Each number is 200 + 20 x the weight over the matrix's rms, rounded and kept within 0 to 999. Layers, rows and columns count from 0.

# v: layer 9 attention value, 64x128, rms 0.173, rows 36-63, columns 0-63
# o: layer 9 attention output (transposed), 64x128, rms 0.625, rows 36-63, columns 0-63
# up: layer 9 MLP up, 512x128, rms 0.23, rows 0-24, columns 0-63
# down: layer 9 MLP down (transposed), 512x128, rms 0.0577, rows 0-23, columns 0-63
v36,238,218,213,187,219,222,188,231,185,222,195,213,231,184,198,219,198,205,140,206,218,191,213,199,214,210,207,215,185,190,217,200,221,212,206,203,195,190,186,204,198,250,192,179,229,217,228,207,199,239,201,202,191,178,203,190,174,202,176,230,201,226,182,170
o36,206,203,177,194,228,248,252,183,221,225,227,235,164,210,217,214,167,211,189,183,203,201,199,190,172,175,189,236,190,171,203,201,190,226,199,178,212,205,202,218,166,234,188,180,188,202,199,219,235,221,214,187,189,225,182,210,201,213,214,219,186,231,190,184
v37,214,173,190,230,183,235,200,216,198,194,218,178,190,184,181,200,225,197,184,215,214,200,181,206,206,233,208,208,229,186,218,215,209,208,174,183,222,200,218,196,203,177,205,218,187,204,213,195,216,202,217,208,214,196,201,172,174,193,200,234,206,183,203,215
o37,206,178,231,218,191,197,214,196,218,180,192,231,241,196,209,194,196,207,227,215,214,215,185,196,193,215,173,235,203,218,241,201,209,189,202,209,210,199,204,170,206,166,218,210,193,202,193,193,204,196,216,197,198,170,182,211,215,227,184,206,197,202,213,232
v38,155,213,191,208,194,204,248,243,204,230,179,192,192,186,181,188,208,216,173,218,193,189,204,217,187,175,229,214,190,194,221,189,224,173,179,198,187,191,216,212,205,237,201,215,166,193,199,186,238,197,202,210,175,227,185,214,242,210,209,198,178,205,216,154
o38,214,186,188,205,209,220,208,201,199,215,217,200,226,191,227,213,163,138,191,216,209,205,217,201,212,202,189,202,210,209,205,191,227,221,212,244,200,202,195,189,193,226,208,178,224,185,227,201,250,237,227,207,218,198,191,195,191,206,199,210,190,215,194,178
v39,194,201,228,208,193,236,206,198,201,210,168,178,206,169,157,194,189,194,195,164,220,209,205,206,193,201,191,203,223,175,190,175,203,202,202,210,181,200,154,211,207,216,195,210,172,208,227,211,191,215,178,222,194,173,232,209,199,218,217,192,229,225,197,203
o39,188,221,219,199,150,232,217,230,198,214,180,227,194,173,210,172,181,177,193,183,203,232,215,171,254,220,182,199,212,182,216,173,240,213,218,171,196,231,211,204,231,194,220,175,199,178,200,213,195,208,184,211,187,193,215,180,211,190,238,193,202,217,181,218
v40,204,197,201,187,175,176,204,210,197,250,187,194,181,179,196,208,191,204,215,178,184,170,212,215,199,194,193,201,193,231,201,220,193,172,198,173,197,242,201,200,167,214,230,185,211,204,192,195,189,200,179,186,198,191,201,211,166,194,188,206,206,173,222,196
o40,197,201,183,180,182,191,183,174,141,215,212,192,207,197,209,193,205,201,208,230,183,203,206,192,199,188,194,219,155,229,216,194,191,199,230,203,187,241,199,208,212,182,190,175,195,208,215,217,216,180,208,200,203,187,187,242,200,208,216,194,198,188,253,211
v41,192,170,190,205,188,235,230,165,182,174,202,215,199,206,192,172,198,231,194,213,175,220,182,210,196,214,201,197,184,176,202,204,207,177,211,207,185,214,228,188,198,183,218,220,217,227,227,153,191,213,189,207,223,208,193,182,190,180,196,233,214,195,189,192
o41,198,201,173,190,202,198,212,207,194,229,174,192,212,198,229,178,196,206,219,209,210,235,214,215,211,189,229,198,202,173,204,206,194,220,230,187,184,210,234,201,202,167,225,168,190,222,215,181,210,192,206,198,209,188,183,188,204,197,197,193,205,174,177,207
v42,210,208,166,232,177,196,166,203,220,158,159,183,208,226,199,198,177,222,197,212,201,236,204,192,166,197,207,191,235,199,196,175,173,203,206,192,188,196,200,210,186,176,216,203,222,192,219,186,188,167,192,231,210,167,213,196,179,199,154,201,205,207,178,177
o42,210,219,192,211,193,218,221,189,198,153,162,190,224,186,194,167,215,225,190,160,192,183,199,211,213,194,223,206,207,193,191,177,211,205,206,211,197,210,203,214,186,179,184,215,192,176,195,195,164,186,181,204,208,173,165,199,185,204,215,170,212,216,234,201
v43,216,196,199,183,223,224,193,162,194,159,205,214,175,189,183,183,187,208,238,212,207,211,218,217,214,238,187,192,202,202,193,207,230,182,224,214,187,192,195,231,195,194,237,205,217,181,220,172,214,197,204,180,212,227,206,217,194,178,169,214,230,197,192,220
o43,177,184,182,189,174,178,183,185,222,202,206,194,165,206,208,183,165,230,215,202,202,206,182,175,203,200,197,210,159,204,239,234,182,204,215,209,199,207,231,204,191,189,213,207,206,178,234,169,218,210,209,189,201,218,187,236,170,197,208,198,217,188,220,183
v44,205,190,186,207,240,209,147,177,200,239,197,178,204,205,129,235,176,218,185,246,202,191,201,134,191,180,195,183,191,208,223,224,179,205,188,163,200,202,202,191,184,179,211,221,223,190,207,209,178,195,216,180,192,187,206,199,200,179,206,214,190,208,184,225
o44,229,174,219,195,184,180,195,218,199,191,239,199,197,184,187,202,229,202,240,203,181,151,220,202,218,186,221,177,179,218,232,217,218,227,174,179,228,212,229,209,210,174,217,193,214,217,221,210,181,206,209,193,205,198,182,184,184,204,219,195,204,184,191,222
v45,193,198,209,188,199,191,188,171,207,185,184,166,216,208,188,188,188,160,235,216,186,205,180,197,209,197,220,198,191,203,226,188,202,215,167,188,196,214,157,202,204,191,193,200,161,180,241,267,197,193,215,213,178,202,189,199,196,211,180,209,193,224,155,185
o45,222,219,199,236,175,222,194,201,215,183,208,180,205,209,187,157,198,197,166,215,200,196,201,197,226,195,214,196,201,217,188,176,204,197,203,181,205,189,187,229,181,216,179,190,189,180,170,200,200,260,202,206,213,210,198,186,182,180,203,172,209,168,217,212
v46,220,224,183,222,192,165,218,205,209,206,215,182,218,191,197,224,256,199,237,202,204,181,192,225,207,182,225,180,169,186,221,222,192,195,215,183,190,233,193,212,213,194,205,225,218,210,197,176,192,196,192,182,187,196,228,198,217,177,185,215,194,169,224,248
o46,213,210,205,180,237,172,230,214,186,199,230,189,199,197,203,208,192,239,197,199,254,172,167,204,191,187,168,212,173,189,196,212,199,196,207,181,226,235,219,190,189,175,206,219,224,183,197,159,191,184,196,190,200,184,203,169,182,222,193,197,223,217,194,225
v47,204,181,231,223,176,194,201,200,189,218,223,198,207,210,229,208,191,191,208,199,209,199,194,200,213,170,170,175,213,211,182,218,216,191,214,180,223,199,201,205,205,209,227,214,161,205,201,197,201,222,159,217,203,185,220,212,184,210,251,213,181,214,163,207
o47,161,177,180,191,190,197,205,179,157,190,197,207,203,152,211,227,191,182,188,201,241,236,167,202,205,204,181,207,185,177,207,176,246,212,185,216,188,166,205,193,220,208,193,209,194,209,193,201,183,203,202,209,216,173,220,214,182,227,194,191,181,197,200,206
v48,220,217,170,206,203,234,195,212,177,217,195,184,216,202,242,214,178,201,138,232,203,239,196,200,189,212,190,272,213,202,217,185,211,170,229,206,209,217,196,191,182,224,200,174,190,186,215,190,229,196,203,173,227,226,204,199,187,238,186,207,176,205,173,170
o48,192,191,181,230,186,244,208,160,177,209,196,193,219,212,206,169,199,215,181,218,213,204,224,213,176,161,180,203,207,186,202,168,185,212,198,217,168,200,229,219,167,229,165,177,205,218,166,179,225,244,183,159,193,212,200,233,184,222,198,225,177,205,177,193
v49,199,230,215,193,167,236,226,199,218,193,198,194,190,200,188,245,200,163,172,183,218,204,175,232,180,200,186,211,229,193,173,198,161,202,198,194,195,185,222,189,153,218,200,177,212,228,202,198,187,185,203,226,188,210,182,224,225,237,217,166,167,199,184,212
o49,180,206,203,210,162,204,197,209,203,235,186,192,211,169,181,222,185,182,194,155,201,194,223,222,215,192,198,213,226,237,201,152,175,176,202,196,227,201,184,195,200,200,192,188,204,189,233,235,197,190,194,199,216,186,224,204,205,218,210,176,191,235,184,195
v50,201,203,232,210,196,205,155,171,199,222,236,244,183,218,202,155,173,216,164,191,203,200,238,182,212,187,169,190,193,205,184,218,188,226,198,175,194,201,179,198,174,214,237,180,191,233,185,220,200,188,189,211,190,186,193,206,211,199,204,204,185,229,213,183
o50,195,209,229,194,172,183,209,208,125,180,221,217,209,215,203,208,208,222,203,200,213,189,204,161,192,228,180,209,192,214,182,203,186,192,201,204,191,186,152,211,240,219,178,153,207,198,169,216,184,223,188,222,176,197,193,188,192,207,241,190,182,226,203,207
v51,187,184,227,200,200,206,214,217,199,201,191,233,207,194,182,180,195,219,188,195,212,192,182,193,207,221,210,206,178,195,205,200,199,216,169,168,215,192,189,181,213,212,225,198,162,212,200,207,214,196,209,181,208,231,198,152,208,218,191,249,181,197,185,198
o51,217,179,201,215,215,194,216,194,130,201,196,202,222,215,194,176,201,211,209,204,182,212,216,192,212,221,175,192,191,195,213,205,233,201,200,200,202,185,218,216,193,268,194,216,212,225,203,203,227,214,224,213,214,217,215,197,227,222,179,210,240,185,199,198
v52,187,170,174,220,187,229,231,196,201,194,212,188,177,195,175,212,181,174,229,197,239,223,183,230,204,214,186,196,204,186,221,175,172,176,202,187,202,243,211,190,208,209,204,218,180,222,210,205,219,184,194,183,225,167,199,192,211,235,185,185,221,182,196,204
o52,186,186,200,209,178,220,189,194,208,221,194,171,181,171,182,222,206,183,240,200,210,205,196,192,235,205,194,181,197,203,158,183,237,173,205,219,231,253,223,182,223,180,207,184,162,229,199,190,170,206,219,165,223,160,179,214,177,208,206,191,195,169,212,219
v53,204,191,180,213,193,155,219,195,196,205,191,195,206,154,195,216,233,213,206,209,191,162,206,264,155,178,208,217,203,204,250,194,206,195,194,210,196,200,182,182,208,180,191,192,180,189,173,211,207,191,202,204,181,220,219,211,199,211,191,237,206,180,215,219
o53,188,170,154,200,171,173,180,196,257,172,176,203,208,206,200,223,165,242,204,217,174,196,172,207,193,196,204,191,175,210,211,215,196,214,223,215,208,179,195,227,169,212,201,187,226,192,222,206,188,164,207,188,206,199,191,222,193,224,189,204,205,186,195,182
v54,191,227,200,219,194,176,206,225,184,176,239,220,229,178,217,199,200,213,192,201,218,220,221,136,208,216,172,187,190,203,185,192,206,224,173,170,186,236,218,221,165,195,187,219,188,213,199,196,190,206,192,228,185,199,195,193,192,195,182,216,216,195,208,192
o54,213,197,184,194,206,221,213,219,228,235,196,208,219,179,219,237,192,201,196,209,223,196,168,189,208,219,181,197,205,217,191,201,200,205,186,218,205,191,177,166,219,203,197,218,187,231,201,204,206,213,208,210,222,192,195,184,181,227,149,197,206,200,216,177
v55,170,209,230,194,214,206,212,200,183,175,234,211,188,181,176,212,190,224,217,186,192,204,171,192,218,214,173,186,220,217,195,220,189,214,173,217,237,186,209,224,190,170,231,216,221,191,200,195,196,183,228,205,181,193,189,192,208,207,227,192,204,194,196,207
o55,186,197,221,187,223,204,185,198,210,202,199,235,169,172,162,225,193,223,191,170,193,199,207,184,192,191,203,201,201,215,195,182,195,204,201,212,193,196,208,196,198,203,213,193,214,194,200,225,183,207,199,173,219,196,170,191,217,178,192,174,230,196,198,203
v56,165,176,253,193,202,197,195,236,190,185,201,204,194,187,196,176,193,236,188,176,176,191,235,163,190,157,215,155,227,209,230,209,192,200,190,224,198,210,217,190,189,198,206,189,241,170,183,199,192,183,207,179,198,184,182,204,211,204,228,203,213,184,221,178
o56,207,206,193,208,211,223,176,205,221,183,225,175,200,230,174,185,187,204,223,191,203,210,212,196,169,203,181,207,222,208,217,186,195,203,167,200,216,192,219,194,175,206,178,188,195,212,192,208,194,207,208,143,208,182,177,237,197,179,222,202,218,188,195,195
v57,205,158,225,209,212,211,212,228,212,173,223,215,246,204,201,216,244,218,203,210,175,212,181,213,214,166,185,196,182,228,198,218,200,186,186,174,189,193,198,178,190,168,193,206,197,190,205,195,184,207,180,146,196,190,197,202,190,182,162,191,204,232,201,209
o57,197,190,184,211,212,203,195,215,211,166,208,176,222,182,195,232,200,198,200,206,196,190,154,206,186,165,190,206,168,206,187,217,189,204,209,196,236,209,204,199,165,198,201,226,212,176,223,212,176,159,201,196,169,198,208,193,205,191,194,205,211,196,204,215
v58,186,224,229,209,188,218,181,222,191,157,214,227,233,212,194,189,196,205,205,197,180,183,201,171,183,223,209,233,203,191,172,214,176,193,201,186,164,166,243,178,207,206,182,217,184,225,178,210,194,165,202,186,200,208,186,221,217,205,180,202,196,186,185,167
o58,184,190,194,207,221,180,193,197,197,224,231,187,209,238,178,210,180,204,188,207,195,207,192,157,154,178,199,179,239,215,188,194,208,152,217,205,188,197,192,196,203,194,194,235,237,164,193,199,225,187,197,218,211,198,200,189,208,209,185,203,206,197,190,176
v59,219,196,205,213,238,154,207,188,211,196,196,191,238,212,197,211,230,198,209,209,203,185,153,205,199,199,225,212,173,215,224,224,180,251,206,175,213,218,177,220,232,194,200,186,188,225,204,231,201,209,206,212,196,205,204,166,215,229,171,204,239,191,216,192
o59,218,237,166,187,231,186,226,199,256,200,205,194,212,183,199,174,205,210,195,233,223,190,204,210,218,221,192,181,162,183,196,199,205,182,178,182,201,210,170,204,179,221,198,177,199,211,204,206,153,195,186,190,201,218,193,173,194,160,153,201,222,173,216,199
v60,224,229,215,196,226,202,195,187,207,196,229,208,205,214,209,208,213,198,202,207,180,204,194,196,202,224,212,195,167,169,177,221,186,169,225,218,195,184,213,179,209,212,190,185,207,229,210,219,185,190,198,201,207,209,213,159,200,227,229,192,160,185,176,202
o60,206,221,184,203,208,180,187,220,209,190,212,206,195,238,180,199,208,206,196,225,165,172,215,198,201,168,171,176,195,200,189,215,192,199,200,208,176,158,167,206,204,190,180,205,181,192,176,199,229,179,206,188,209,222,173,191,176,213,207,194,195,199,162,211
v61,206,206,198,184,188,168,211,187,195,197,211,214,179,181,195,162,191,200,202,192,216,180,196,202,215,211,217,211,212,196,177,198,191,227,191,185,211,184,196,217,196,210,189,186,220,204,213,178,192,226,188,203,204,191,207,218,206,173,202,169,221,174,217,162
o61,212,221,223,164,207,175,190,197,219,216,172,209,182,211,218,190,200,199,198,170,207,178,188,190,202,230,192,186,242,191,197,205,212,193,198,207,198,200,194,227,201,202,204,207,212,193,212,202,194,217,201,210,194,196,206,192,186,212,196,220,181,208,221,210
v62,194,189,188,194,177,189,204,180,193,215,193,200,229,211,180,224,190,217,221,190,200,224,189,202,228,186,185,194,199,201,196,181,219,197,180,176,179,192,202,197,235,183,212,220,207,204,197,204,188,187,197,184,192,184,185,208,180,202,192,220,245,210,219,207
o62,176,157,189,210,211,162,215,219,194,217,221,178,178,206,223,170,189,213,205,206,176,189,175,190,200,200,193,209,195,180,204,204,235,236,162,219,205,177,200,203,210,203,225,214,227,192,185,205,190,188,166,212,218,204,198,224,215,201,195,186,236,176,250,200
v63,223,193,226,162,210,199,167,189,215,175,205,209,157,219,198,174,227,231,182,228,184,201,161,150,191,179,212,188,159,203,198,206,183,201,222,221,208,179,191,169,178,169,200,204,229,178,178,203,191,230,234,235,204,178,198,203,198,175,218,218,163,233,185,224
o63,234,213,188,185,189,181,215,211,218,186,154,213,190,208,202,224,209,200,190,196,190,207,196,191,205,176,190,193,212,221,208,204,185,183,160,197,220,188,207,203,215,183,198,214,217,225,220,191,181,213,229,213,204,176,209,168,200,192,183,202,195,179,170,221
up0,181,215,212,207,199,200,180,205,201,189,235,213,187,217,183,187,204,197,205,181,223,200,217,186,202,196,181,219,185,200,203,189,215,228,227,203,233,225,177,251,193,201,202,194,190,193,191,202,233,217,241,220,220,218,226,151,196,189,188,221,199,196,192,228
down0,218,203,190,171,198,241,222,209,191,179,213,230,247,189,197,192,191,201,186,248,189,187,162,223,194,167,200,201,179,174,212,195,209,214,225,202,191,180,200,173,206,204,214,178,219,210,210,196,215,203,184,191,197,220,207,211,202,220,188,210,220,212,227,190
up1,202,187,181,220,134,217,205,199,194,188,180,178,166,176,141,199,188,236,205,230,147,194,151,202,201,250,198,204,170,227,248,210,212,249,186,195,193,173,195,186,181,189,219,154,197,211,142,205,231,208,211,222,184,190,193,198,176,182,179,220,186,193,158,163
down1,198,218,201,186,236,190,206,197,219,202,202,195,181,252,192,207,170,240,239,209,210,240,209,215,202,222,190,228,179,165,190,178,185,173,214,219,176,170,203,218,171,200,162,196,176,171,217,221,202,251,207,216,206,161,205,150,172,220,222,220,194,156,190,184
up2,190,227,194,203,221,184,212,211,193,225,182,220,234,196,226,242,180,173,181,184,175,201,169,190,184,185,201,181,194,192,219,191,186,205,178,185,204,169,153,218,185,192,197,204,174,192,220,213,230,243,185,200,211,192,205,174,199,165,224,195,195,199,221,157
down2,209,222,195,198,249,191,219,184,180,203,198,212,220,206,199,208,225,225,215,193,206,178,209,179,201,216,202,194,196,188,173,178,218,198,183,199,150,179,193,195,203,215,232,193,204,206,200,222,215,197,198,202,232,212,210,203,199,200,233,201,189,198,204,176
up3,232,215,206,209,238,204,190,182,209,211,217,197,204,207,223,181,193,188,195,210,201,200,208,200,202,223,238,199,175,202,192,171,218,211,185,209,208,209,180,197,173,163,213,215,176,229,202,210,191,205,210,201,206,210,179,171,205,217,188,201,210,187,231,198
down3,229,203,216,189,189,209,219,197,196,214,210,212,182,206,191,197,177,184,181,191,204,194,220,187,199,216,200,172,198,206,196,191,181,192,217,225,170,214,214,219,188,170,222,187,198,209,232,187,191,213,182,185,210,169,177,216,184,163,208,202,185,193,206,201
up4,228,213,210,211,186,203,189,225,204,203,204,196,217,230,201,217,202,214,209,184,234,157,199,190,202,238,209,192,195,160,191,216,212,233,186,198,228,188,235,218,213,194,201,197,198,208,147,184,202,199,207,197,220,206,209,210,173,213,195,213,206,218,188,212
down4,207,200,188,212,178,178,191,196,213,183,223,196,208,221,205,192,204,214,230,219,223,211,184,201,246,219,177,192,193,206,227,182,194,162,221,199,188,211,200,183,203,234,176,247,189,195,192,211,227,191,199,199,186,193,193,195,211,195,197,179,206,221,173,208
up5,189,204,207,203,208,186,168,210,191,199,183,221,204,177,214,196,168,180,176,207,208,221,192,228,210,205,190,213,201,190,183,216,186,165,203,199,205,221,200,175,221,185,223,209,205,191,212,190,209,199,196,211,169,214,194,193,215,194,208,208,183,206,204,220
down5,202,196,212,168,170,189,191,209,218,174,217,180,186,199,217,182,182,193,205,209,225,184,171,206,204,213,213,209,208,191,190,202,165,210,233,220,200,188,228,208,225,218,200,233,198,225,209,236,192,193,205,177,209,209,213,207,212,181,194,174,202,191,208,205
up6,208,198,182,201,192,185,192,252,207,229,197,233,192,211,224,204,189,200,188,211,186,212,172,188,218,191,202,187,175,173,219,156,217,195,187,167,169,218,232,190,172,187,175,173,229,185,244,207,169,220,203,184,226,194,217,231,208,218,201,210,201,191,190,193
down6,210,215,200,221,226,171,178,193,208,189,203,206,192,225,203,206,205,231,214,197,198,176,215,206,183,193,190,216,216,200,229,152,196,203,185,185,202,217,216,193,215,204,209,188,244,241,210,200,194,197,159,214,231,247,192,186,222,239,209,209,206,209,167,202
up7,200,194,174,231,205,235,210,191,194,199,200,182,217,217,218,235,216,207,201,226,217,230,224,188,208,212,153,232,192,214,242,184,215,218,178,209,209,200,197,207,219,207,171,205,168,179,176,198,185,181,225,209,193,195,166,177,170,216,227,208,208,171,191,203
down7,201,221,192,178,237,194,201,205,184,212,205,218,195,193,197,214,190,214,174,235,202,210,183,208,198,164,214,198,212,200,204,178,207,201,205,202,225,204,221,187,182,199,208,236,201,186,200,204,209,190,216,192,197,167,224,173,213,196,171,208,201,212,192,174
up8,202,212,212,186,195,194,205,170,239,236,145,171,192,238,202,192,204,207,205,225,252,199,214,215,250,192,186,193,211,212,206,222,208,214,235,194,203,214,200,189,203,196,198,190,192,168,183,197,189,196,197,137,221,177,224,190,206,207,194,198,194,170,240,239
down8,165,230,187,184,229,204,202,238,233,182,191,226,222,171,184,223,177,156,211,199,172,190,184,209,187,196,206,212,222,191,216,207,216,240,183,179,184,190,209,215,213,233,216,222,239,170,230,192,199,188,254,204,228,217,198,228,191,219,199,178,215,211,236,193
up9,188,189,185,192,211,199,198,212,217,204,218,198,189,184,218,223,188,206,152,197,193,183,185,203,214,221,207,203,183,189,182,188,237,232,189,197,217,149,219,222,205,169,200,219,188,218,184,201,175,217,195,244,207,222,206,195,192,226,175,193,184,211,209,218
down9,216,170,201,171,204,215,205,179,199,226,206,195,245,187,197,176,201,183,224,198,213,208,205,200,228,199,191,197,204,219,193,162,163,213,181,202,197,178,223,203,186,200,199,204,204,178,204,190,196,193,205,191,185,184,199,170,195,209,184,219,224,200,193,194
up10,201,220,176,217,184,236,237,196,229,207,194,164,192,181,190,214,141,175,164,165,214,200,228,239,179,166,214,195,241,198,207,200,220,194,194,193,194,208,210,218,178,166,222,167,235,168,191,235,222,173,201,211,197,232,181,172,212,202,225,204,220,195,227,196
down10,221,220,174,185,233,230,184,166,180,207,163,185,181,196,222,169,145,230,197,225,212,177,174,211,185,217,220,183,166,217,171,200,240,219,185,220,230,182,190,176,215,158,216,216,180,176,181,217,200,245,210,204,208,180,238,184,213,171,210,224,180,209,197,190
up11,209,206,197,195,208,181,182,204,221,192,201,216,219,212,182,228,218,187,205,175,179,196,199,212,183,206,207,205,203,207,239,169,187,235,225,218,236,185,205,200,182,213,231,217,187,192,176,230,194,168,204,210,185,180,184,211,193,240,204,210,241,204,214,210
down11,196,187,182,221,155,187,218,213,182,174,204,207,173,173,165,166,220,204,215,203,194,206,189,229,230,223,190,227,202,208,215,194,200,212,222,204,213,168,208,211,200,197,241,210,165,224,167,173,189,189,198,201,221,205,181,220,208,218,224,207,213,200,208,208
up12,212,229,165,267,219,194,202,193,228,227,206,221,190,201,190,180,184,196,201,225,214,227,181,222,150,231,209,167,172,238,192,201,222,160,220,173,218,214,243,209,178,209,172,206,179,192,197,188,203,210,253,207,176,182,147,206,207,191,224,165,201,225,197,187
down12,198,193,196,213,212,171,215,185,174,213,205,172,214,177,200,234,173,212,216,174,203,220,197,183,192,168,194,194,222,186,200,190,181,207,150,183,196,229,216,193,177,184,210,188,226,142,188,196,195,197,204,175,268,192,217,178,186,196,203,174,216,212,211,194
up13,196,216,226,201,201,235,193,194,200,154,229,190,214,196,208,196,223,202,197,227,172,193,221,213,199,231,235,220,195,189,201,208,218,222,184,190,211,172,171,204,210,219,244,223,203,213,198,160,206,180,217,169,174,170,247,183,194,201,212,194,167,170,207,177
down13,209,181,199,190,226,213,207,202,210,214,195,172,157,160,216,212,199,183,183,181,195,208,204,188,218,192,234,219,200,134,233,180,239,205,218,191,205,208,235,232,193,184,242,191,214,182,181,212,244,172,203,223,179,228,191,160,143,211,227,199,150,220,175,189
up14,198,159,207,240,147,204,241,192,168,209,197,196,232,231,222,175,239,199,193,225,217,239,198,194,192,207,220,191,221,181,230,210,209,224,207,220,173,202,216,198,212,189,199,208,215,206,231,218,192,175,203,219,225,210,213,198,196,178,189,201,215,165,191,223
down14,197,177,175,198,202,162,181,207,243,297,217,212,185,185,207,193,188,179,225,191,179,179,199,208,211,192,215,210,157,179,213,195,172,219,196,218,197,194,179,220,174,198,200,194,213,232,210,203,208,195,183,220,201,200,212,201,213,184,202,193,183,173,229,196
up15,172,214,178,209,166,200,178,163,200,142,186,180,212,178,202,232,192,247,209,210,174,189,175,197,192,202,202,169,243,213,172,172,210,184,197,191,196,195,201,214,206,237,215,214,223,211,211,212,224,219,197,175,202,197,189,202,183,221,203,195,179,177,197,170
down15,209,165,243,251,198,230,227,222,192,196,213,207,177,205,203,207,162,223,189,225,163,201,174,193,177,213,216,217,190,260,182,194,177,208,203,226,217,178,189,187,204,213,206,217,208,207,218,218,211,180,181,180,200,191,198,207,193,186,216,183,206,166,190,238
up16,199,218,209,203,216,229,192,203,199,171,193,202,214,214,208,191,204,207,179,188,194,213,210,188,182,198,211,219,205,243,240,172,171,206,193,195,183,204,191,223,185,198,165,189,209,192,188,207,178,208,200,193,188,195,202,173,217,213,215,195,214,184,210,193
down16,169,198,198,192,222,191,209,213,176,195,200,187,188,214,206,223,190,196,189,191,224,194,200,207,209,209,194,192,200,220,212,214,210,196,180,202,192,181,207,177,202,185,202,204,213,207,210,209,196,183,217,208,211,166,221,196,214,203,198,206,201,192,195,202
up17,164,191,208,197,206,185,220,189,256,190,177,181,195,215,175,212,233,209,143,211,200,209,274,190,209,155,227,211,199,192,206,201,215,176,212,182,180,204,196,200,196,190,177,197,174,182,190,199,190,214,209,195,217,211,186,183,226,200,221,210,192,190,234,222
down17,173,180,200,222,186,237,189,203,163,218,208,179,210,177,201,207,196,229,189,197,174,219,167,227,183,193,223,201,244,231,219,187,197,182,200,228,191,196,212,189,242,190,222,195,233,187,200,248,207,187,188,216,207,192,160,191,186,147,235,177,218,177,204,213
up18,204,221,209,208,179,205,224,219,215,227,203,175,200,181,191,223,199,215,230,215,202,237,225,178,173,174,226,178,230,229,204,182,172,206,202,219,197,205,186,216,207,196,209,184,217,217,161,185,229,203,184,204,202,195,189,197,190,200,213,168,229,181,207,218
down18,217,208,204,173,233,203,265,185,158,220,198,192,147,212,205,190,216,211,184,177,214,208,172,178,202,194,226,214,165,194,202,237,178,190,200,238,243,205,232,172,209,204,192,217,199,229,204,226,191,161,206,206,181,229,201,157,196,211,219,181,193,208,200,195
up19,144,231,201,195,221,218,212,199,202,200,158,172,182,187,212,207,193,230,195,170,230,220,221,214,167,199,183,187,155,169,197,233,179,177,197,208,178,208,239,188,254,201,220,201,212,182,216,214,214,210,221,173,211,172,201,188,198,179,213,221,192,192,194,190
down19,174,223,201,179,187,169,223,211,193,210,219,238,195,205,161,161,196,226,197,195,176,180,226,223,187,202,185,208,179,179,183,151,177,240,173,187,210,219,227,220,184,241,201,215,196,229,194,209,178,202,201,216,225,227,196,251,187,226,229,175,216,189,197,181
up20,180,195,199,170,175,233,225,204,218,224,210,184,194,211,197,225,172,201,227,197,218,156,196,197,186,179,227,188,234,212,225,183,197,212,205,196,198,212,190,206,219,165,180,210,232,227,202,220,175,222,223,163,246,175,237,212,193,212,201,228,202,197,180,195
down20,183,192,182,199,168,174,178,199,217,219,185,198,210,210,173,211,215,196,159,192,185,200,219,175,176,198,225,176,209,171,193,221,206,225,200,203,201,198,216,194,193,173,171,211,241,215,167,208,186,186,225,189,222,215,235,161,202,215,196,234,213,202,188,184
up21,186,195,205,186,205,183,221,189,204,209,213,207,178,201,225,182,237,174,198,191,199,220,232,218,200,207,217,170,203,175,212,170,219,178,225,208,197,200,211,213,217,167,200,163,227,204,209,208,209,198,191,228,205,212,188,167,191,231,196,209,215,208,211,190
down21,205,205,208,209,186,210,223,195,162,205,204,213,165,178,171,201,166,222,193,220,208,226,203,189,213,180,174,207,174,198,179,208,211,152,190,214,183,192,202,204,184,189,211,198,187,176,170,187,200,203,191,191,181,206,222,181,227,187,181,203,201,190,187,218
up22,213,175,215,208,166,187,184,211,221,240,187,167,198,202,186,216,203,188,237,178,192,193,251,202,181,167,226,190,205,237,246,176,204,210,252,218,228,216,208,228,230,213,206,197,211,209,176,177,211,227,186,221,186,194,177,221,220,210,174,208,177,197,200,210
down22,199,259,184,218,243,204,173,187,190,171,187,193,187,202,209,181,193,200,207,218,171,189,181,203,196,225,212,183,198,174,190,258,189,197,195,187,172,200,228,171,171,206,188,186,195,198,191,193,226,205,216,162,212,164,204,207,203,267,205,172,194,215,208,191
up23,203,181,188,201,216,189,192,192,220,218,195,225,165,186,233,204,165,243,212,187,208,220,186,215,232,231,231,221,168,205,187,190,189,200,195,207,181,220,220,225,179,209,220,179,192,176,184,169,183,217,224,240,188,176,203,195,187,226,218,267,203,167,183,200
down23,205,197,175,210,164,157,201,182,278,186,195,187,194,191,205,187,181,164,224,169,211,243,213,178,202,193,222,182,191,230,236,203,186,243,193,211,206,240,197,221,202,181,207,210,188,206,239,207,192,153,210,196,222,216,198,213,215,217,189,214,218,209,212,186
up24,187,172,171,171,186,221,202,211,205,223,187,224,179,230,168,179,217,224,172,187,215,191,183,231,234,179,242,136,198,192,226,204,200,182,200,209,194,216,225,217,228,234,186,133,148,218,203,193,166,209,220,212,216,212,238,190,179,212,192,174,198,183,203,190